Part of a small language model's weights: width 64, 1.6M parameters.
Each number is 128 + 32 x the weight over its row's rms, rounded and kept within 0 to 255. Layers, rows and columns count from 0. Numbers have three digits each. The size before them is the row's rms in percent of the matrix's.

# layer 8 MLP down (transposed), 256x64, rms 0.165, rows 217-255, columns 0-63
106:117141136128119109178149117150110143175097058165159161170125109093095106116097128097162136144122136160181122198177123103117151161134127119124071140129096108111137144135074134164106175027130064
099:154112127066143087205103154120102135117156083141189159175123089117155136097110086163080108147189105168154120136119122115114108068124129147100148142147167099115126056145137160143116212129100100
093:090069117156117181125125164207136069107110109161218122116125111148118179088150162152132101154086100123088142081087148188148105136129113145149150130087151143149124147139086055133107136150115109
109:138094137094104131141125095176104144155168086115119099140160128113075127108123106158110149147090135179134125042126131170126171136147098111085090156229178087116175146111180165152121142093106101
091:095183057114153100194133134158116092138095175191186126099090098120176123115093159173129093084097118133138133134114157118142107207126095144162147098082135109105140094118084159158171101128135146
119:157147161078093118128111130135107219160125126083114098145131125102097133123089129149103155156120084154147150133103150096129135143111102121160135111037138242188116166068137133124114134099127153
129:081113106195107129130187105070176120140129139118115137120097113200118152117138139135083185111134143129128147114107183104172122128156082075086127094139151159110188082150125124131131084202072128
090:136122104116146115128122104145148161044117149131066162176131128134118139118162146106187155111076127152101169101052131138072083128139151083146130090171136116098165148191204120154082133117140103
103:180152138129143150155154143139078119115176051136048116131149093122098145087111154135118158199159136070113108132105170138117109128148136086091114129086132181166181150123130123105078131195119085
091:144103077067176136139140134083135120083117187129069146106152122140142140047091141131132121153098124116106159130103171109106117168141201133139138088137179079114125157178139166152144044135120152
122:157133177093116096115175176117127163126158120094131139186184151114126161055112108131094152118082138071160116171094134170086156143148099106092132088064134151168135120124117113192173114115099078
095:137100167085112171154111138054126142076157112178045144089145169128145122118109129097144146139135199077156101131115104147107132136134167110167150153147097119087147121190124142144106139122156036
094:134108108164148070108195150101105131169115152089066204153163112102109108145137099137135112109144128148202141142140207147105118086117075088114138111099151131119160158133146143163093114121047121
088:164077101098112195153112115131152120149125204144084155112116098203132079111116153101142148123102121093124127147120138137146120121085058130164109156088121125124196125180132185045140115139155116
122:117092105137099122156204149154152107141162115165167089141138105124086157092123156116123145075081133068114146128073139149140121129127157144134178123197165102137110177174102145129103125056045136
094:163124119151152161136100115142093167147128129117144126170075100146110127160139059161101151054173106130109180154154112105113063121164104136125093171104168192059177130165121163110118134090101085
086:140126103157165120114153081051164132155107176184118103101105154191199115108086152102130110127129136095141104133088178113167115165126148132167126075143113188152133121145105083053126095155101115
089:177135086090156131126128136136120136062196160095183183079125130088139149085090138119123101135147071154118105113166161155144082142098141145185133111120106195137139126109118157134087130136167045
092:112133124116130165082101194117131075060127094124140132165162094104107111108134142170197136166043168202138143094145106158114189121163117142105125134160135114102098094154131111097133175094149106
095:129101170139124096099130152117158168087118130137110217137127187136107136089121100062133125111127097184099113110125108127130138147120208151136084088102122143120138190198090101163110127181072122
095:099132146163167134041149160090113180101070111132148139083125130154159097146128127134120108123143215149160135139105112097104112153115166134185153121087122091084077178155124146177073117078140126
106:120169162131120166148108115147149187185044133124103107114153161098083113092136124181120134082129134093144135159127149136139124113096116122120082141064110218158132150078091100207127151118134102
103:093128108114172154163160112137155088171148071136142058142114120142125113052157102143124125160114135150084080163088115126049090152117185132143110118174083098138177176140150128123107189161129120
105:121120098101117146168102134123153160123096139088179100155126133143080147125170173196139130065098148144139125124151117127131132126097053098129139109191110214056090163114142147088161157086146099
103:128180145063168131088138142153051135164077154148136143144138155159156110185054148170139116089129102147088127177107150112164133108152082117153133163108058160106136109122139090067104101137146145
118:107135151145124165133105158161112125139161139112130095102109115145093147119117098142100145111107159103145159176199102038141116169116149166094135073057090212110101124146136152180155155089076120
092:110143138110147060137150175123097149088153136118124144153142120122147156128109169126117065113098117209068108143142150116204175135119123165152140120120168104085185064143094122141064129144073098
079:161109118130122103146167123059091170153142075117058099136132124108129116175157094140127119155118108156151152097073123153118182141137106176132121163075110249079150139149123145105121130154105110
099:117148108183136056074083179165089119136127097157105126154172124162090122149134092122158142100174123126104176121129097097043156122131102118127188140181082154127146125157151106173076137092120161
106:097122116109142114139131079094058103138120098170078167098144170183077096102152112089156091111109125143185135121126166140135105125126135117168105146158161084091134129134184150116123160231182112
081:102114098151159133132129111100154119176147123147114098126126206063138175080120117140076124185171151150154091108152089086092134106118135127187136150160101176124076077181118176157071131127107101
091:122077147093100137119075130127135161115119119143101172090084160131160066173134115136123129169192125147103120052124082137132203096156134166149143128133132164047178063134119151120133129126121169
097:113185105083121147140176144043134078120078146125097198152144147120131127143111131121146160086121146175152101121134133176164189186115092101112117111156142104072144183097122132081142067111119127
088:177140131159116092104185185130177119127117128111092131093138148155079142125070107129157094164150129133158175088109045110128128156083139148111091136072146137155078172089138145158143185070155119
076:178127112135141128134019101079158125134169156120064181139097192131138159122146113139118127139083092143144160174165111121130162107119072120093096106116098152117181094191122164143111105126139088
091:130177090050146170160119133144139150109147184099085077112098072110138136103163119161114112087207135091085105159139157109123150142126114086147097132152138165140124111095177133077124163190169101
093:139098105110115125056063156108145065084130107100071104151138103117130127121163147112158128133167157118134140123156134143127150149105124139112117152155101121060177149099122174203140209118210124
093:128129152132153123057138108130050129115111147097137147134140154144119106154124096105110058184110084165159098132127162138072117149066184119078163124142165203108114146154123174139089168098129173
098:141163116128185126116110076136096144103129174094094107180111107149148152136186124147103099120052121127120128105172118109157138108173168146193066143145093181065103093170103120134111092193137123
# layer 8 MLP up, 256x64, rms 0.173, rows 218-255, columns 0-63
104:145098149134157131049094109131096134147137120141075101115124208086154073122117170080144095134113156111143080139153119138124122140178109173176079114120133134154148158131173108147113072182206115
104:155124163135115173104041128138154154106138173099052157166187133120100196164098134064141134163164173153154144190121128110138154167124152141125117156126117174152183136117083144135105147099140142
103:080104180170116150107046120146126125180168087128134109213139142135144149070150131119073134097143130186160119112108129137140096115108124127098082160133103115124143108195094170166114107091164176
104:173134128101112116125104119117113075138140140170100092154184097193088120069086113102126109100147164115104130077103148164129096098159099184128097109077094057150107159110181078121156157099085144
098:083103075068090145159111094131138110082116099063096098131150122051097083099094129138120117138126132106124139077120082098100092116124106141107098111083140127171024119121102122155120136152110080
117:099109178178121125169173139108121179137113172108184165187120052142155126146183089120122178082116105163136127100138071164169087139177127072155109138093131106151144137100146150161137105143168125
102:050105161085167162067116146175184129107125145147116112131181097149122138165157136072124138132064139089165175110161114118137164176158115142069123095135144200118122169100124135090141137109089118
103:126159171125103135105074135096079126137130187062135070163143152139132099099090131153111129101165148194120070102137132162108143098108132115128056127106101119213093102135114137104190108136139177
111:129116122178118161114161070170124138111110157102114065150148087137163161099119140120188119096084180095075184157103112171145133116092128176138090156184105112187101118158130135170188162128117101
114:132125094120090147135158129111112108120113129112095128148122085111153146096068147095105134071105099145070152174170067092139138131170129129039089077119109119155115082122106068121118163057174105
109:130100057080134100104113109146119146141139137170163110169123154069122075135173186107062081130137142159140101136143036102134099155102073147115060128101138134139100126125095158162160097144152115
093:183112123105054124122150150136072112137153148187105072155116073166111155096196181144123113126119135148073114152115106181161133173184169151114083119099114113113110145104143139078111150129152076
095:081127083159112166195142205119173101141064102184141149181108155102141151133106173094095102113147095126107109076141134160144146113152120168118110170097093099200128142119155167156124084115133113
104:160131167065124136114113132110083073154149149141110167188119150112154144169147109131128169157169125157141178151123081092163113176160184164156133202148152141166112113115199133139083091156173139
106:174069138123105171183135130196107160148198166129146095167126162116131151149186106154103081122112145143178145145171143165083090117174105105147095141133150128129119143211110122145180094137112159
084:151133180104090123187102144209122104145113084131142165146133164041077093102140139107079156124108156147110149181203124122104156122097130101143098155144129152079084115105162108168143161128148144
094:059115154145113124130156090157102104128118153159097111185138122121098181072143161086133156152149139086109122135087138127113109112136035104147120107128167103159109130058086047131090159125162088
110:094082124116122133082077130119091076081066150170117109151143140147148161083087149106094105128041144177105149139108176099154121144140122098117136146061176141153159096157129125117202101098138136
095:114134041149128133148047098119119081118187155148154140111109175105138063085072118113134135145137131078180100154088061136130144094150131146100180113103153118150100142148115120162122144079099094
111:097131112089146142103094106196090108092155100136165135174131089121122090131168117090114175086127061156106041126104087109131077063145104130100116070097142137135122149089097138095133104122079110
138:079103091100085173135135117099093111099090144054099114109111133106111108097098081108144098081101088087120101172109115096105103136104148103082098121069094101129094103081093074077104148108086088
099:157112128133087145100155106129039118150104116163102161076089176132163145121092131101156170103107124135131194107157123134214145119120118197145104143101127166126123133075115187133125126053110137
109:117130163138152166129115117082132123135159158154169151116128170159159138128086134120127200131123127131145144121156128122186133110189147230157108149158075204113100088131193116188155103108122105
105:137120092164215109128083133176105112141051156084103101120168149137107118090088145134145177117126105152119178130075093134136085072171129087077138094106077119136110160098130137103165092111159154
118:081135167160156086130051106107109166203095135152162143135139104113162150137068132092141137083085144140127133116166173118122135188155086185149136148152170170144154181176142115123135150175128164
090:099137121201115151135133140136149151145098146110097172127099165126098113104070102141135152125144102145116159076153132088069118075141110148112137100119124087099110178091129098238163153078186108
091:109122098113107137177136138132161146133149142168110098058056151096193122116112101106071104143135150122099131099146106142075065146155124171140120138103135156145095168169076141136147196093064168
109:172091102145117168066096180144128122209157113137136145072136130178191118142143157099126145090092091126140129115075110140096106135148144096201140140133132159201144107176076120157150122109152149
106:134125111198144080139110090118108129059080117139157108143084103110193120113078126093147171167106119182130084134159135154126160110125186163153122163127093096153106137073174155173167142066123126
083:106096138169073180091126190215119126131107207137107152135144167122148103150113131107117073099080086102087136136135139160095160114130103121174128128142133123181163135139163109094176175097096162
091:080121063092129108188124069143150090141138134147182140131157060084140139122154133105150097126103109125091146189156136118178066127069111119098144093090130091112107112109155150163180111147193130
096:175099137106191128115097145152109134187154176095050125119086147136100095098136084117114143142068157114132097122133123138148080123135134122055133071088169130099078137108118088128132183068135168
089:097112104120087123101061165114125160146146129147098117124135106086131121118178116129074205073025107129098095159123188119148146078138121159156120122109047145102123106119145117121117099107157161
092:101092138104097161088143130153102155131117172147196068116143109102090117106067129109139175131167134125068111148117084083154142130085128183130174146105138160144096122031151145080114162125130167
108:134136163131099124130140079120115190149135133140102143145153097114112116152134073098189138097157132136115143129169123135137163155151125139216216132083155109159180164136151118221105115065131140
098:147107172120128096104120098145134116077172175105134102148109137134062122138148073130148098161127111121130104148143123101105146106128173119099195146102126205145220170156093148104176134153166197
096:181084127122156121149140145157150084113069168135162109114129112089125104096078109126069097118088113100076105130073174120079133166118188103077101189092152147100144171099163087159133152105106125
098:129169092174153172114105113095045097136124143127144079157160105138126188157152143105068041144153151138148088081110136102146129166199126097133126130131166143144119126099106132170169094109159170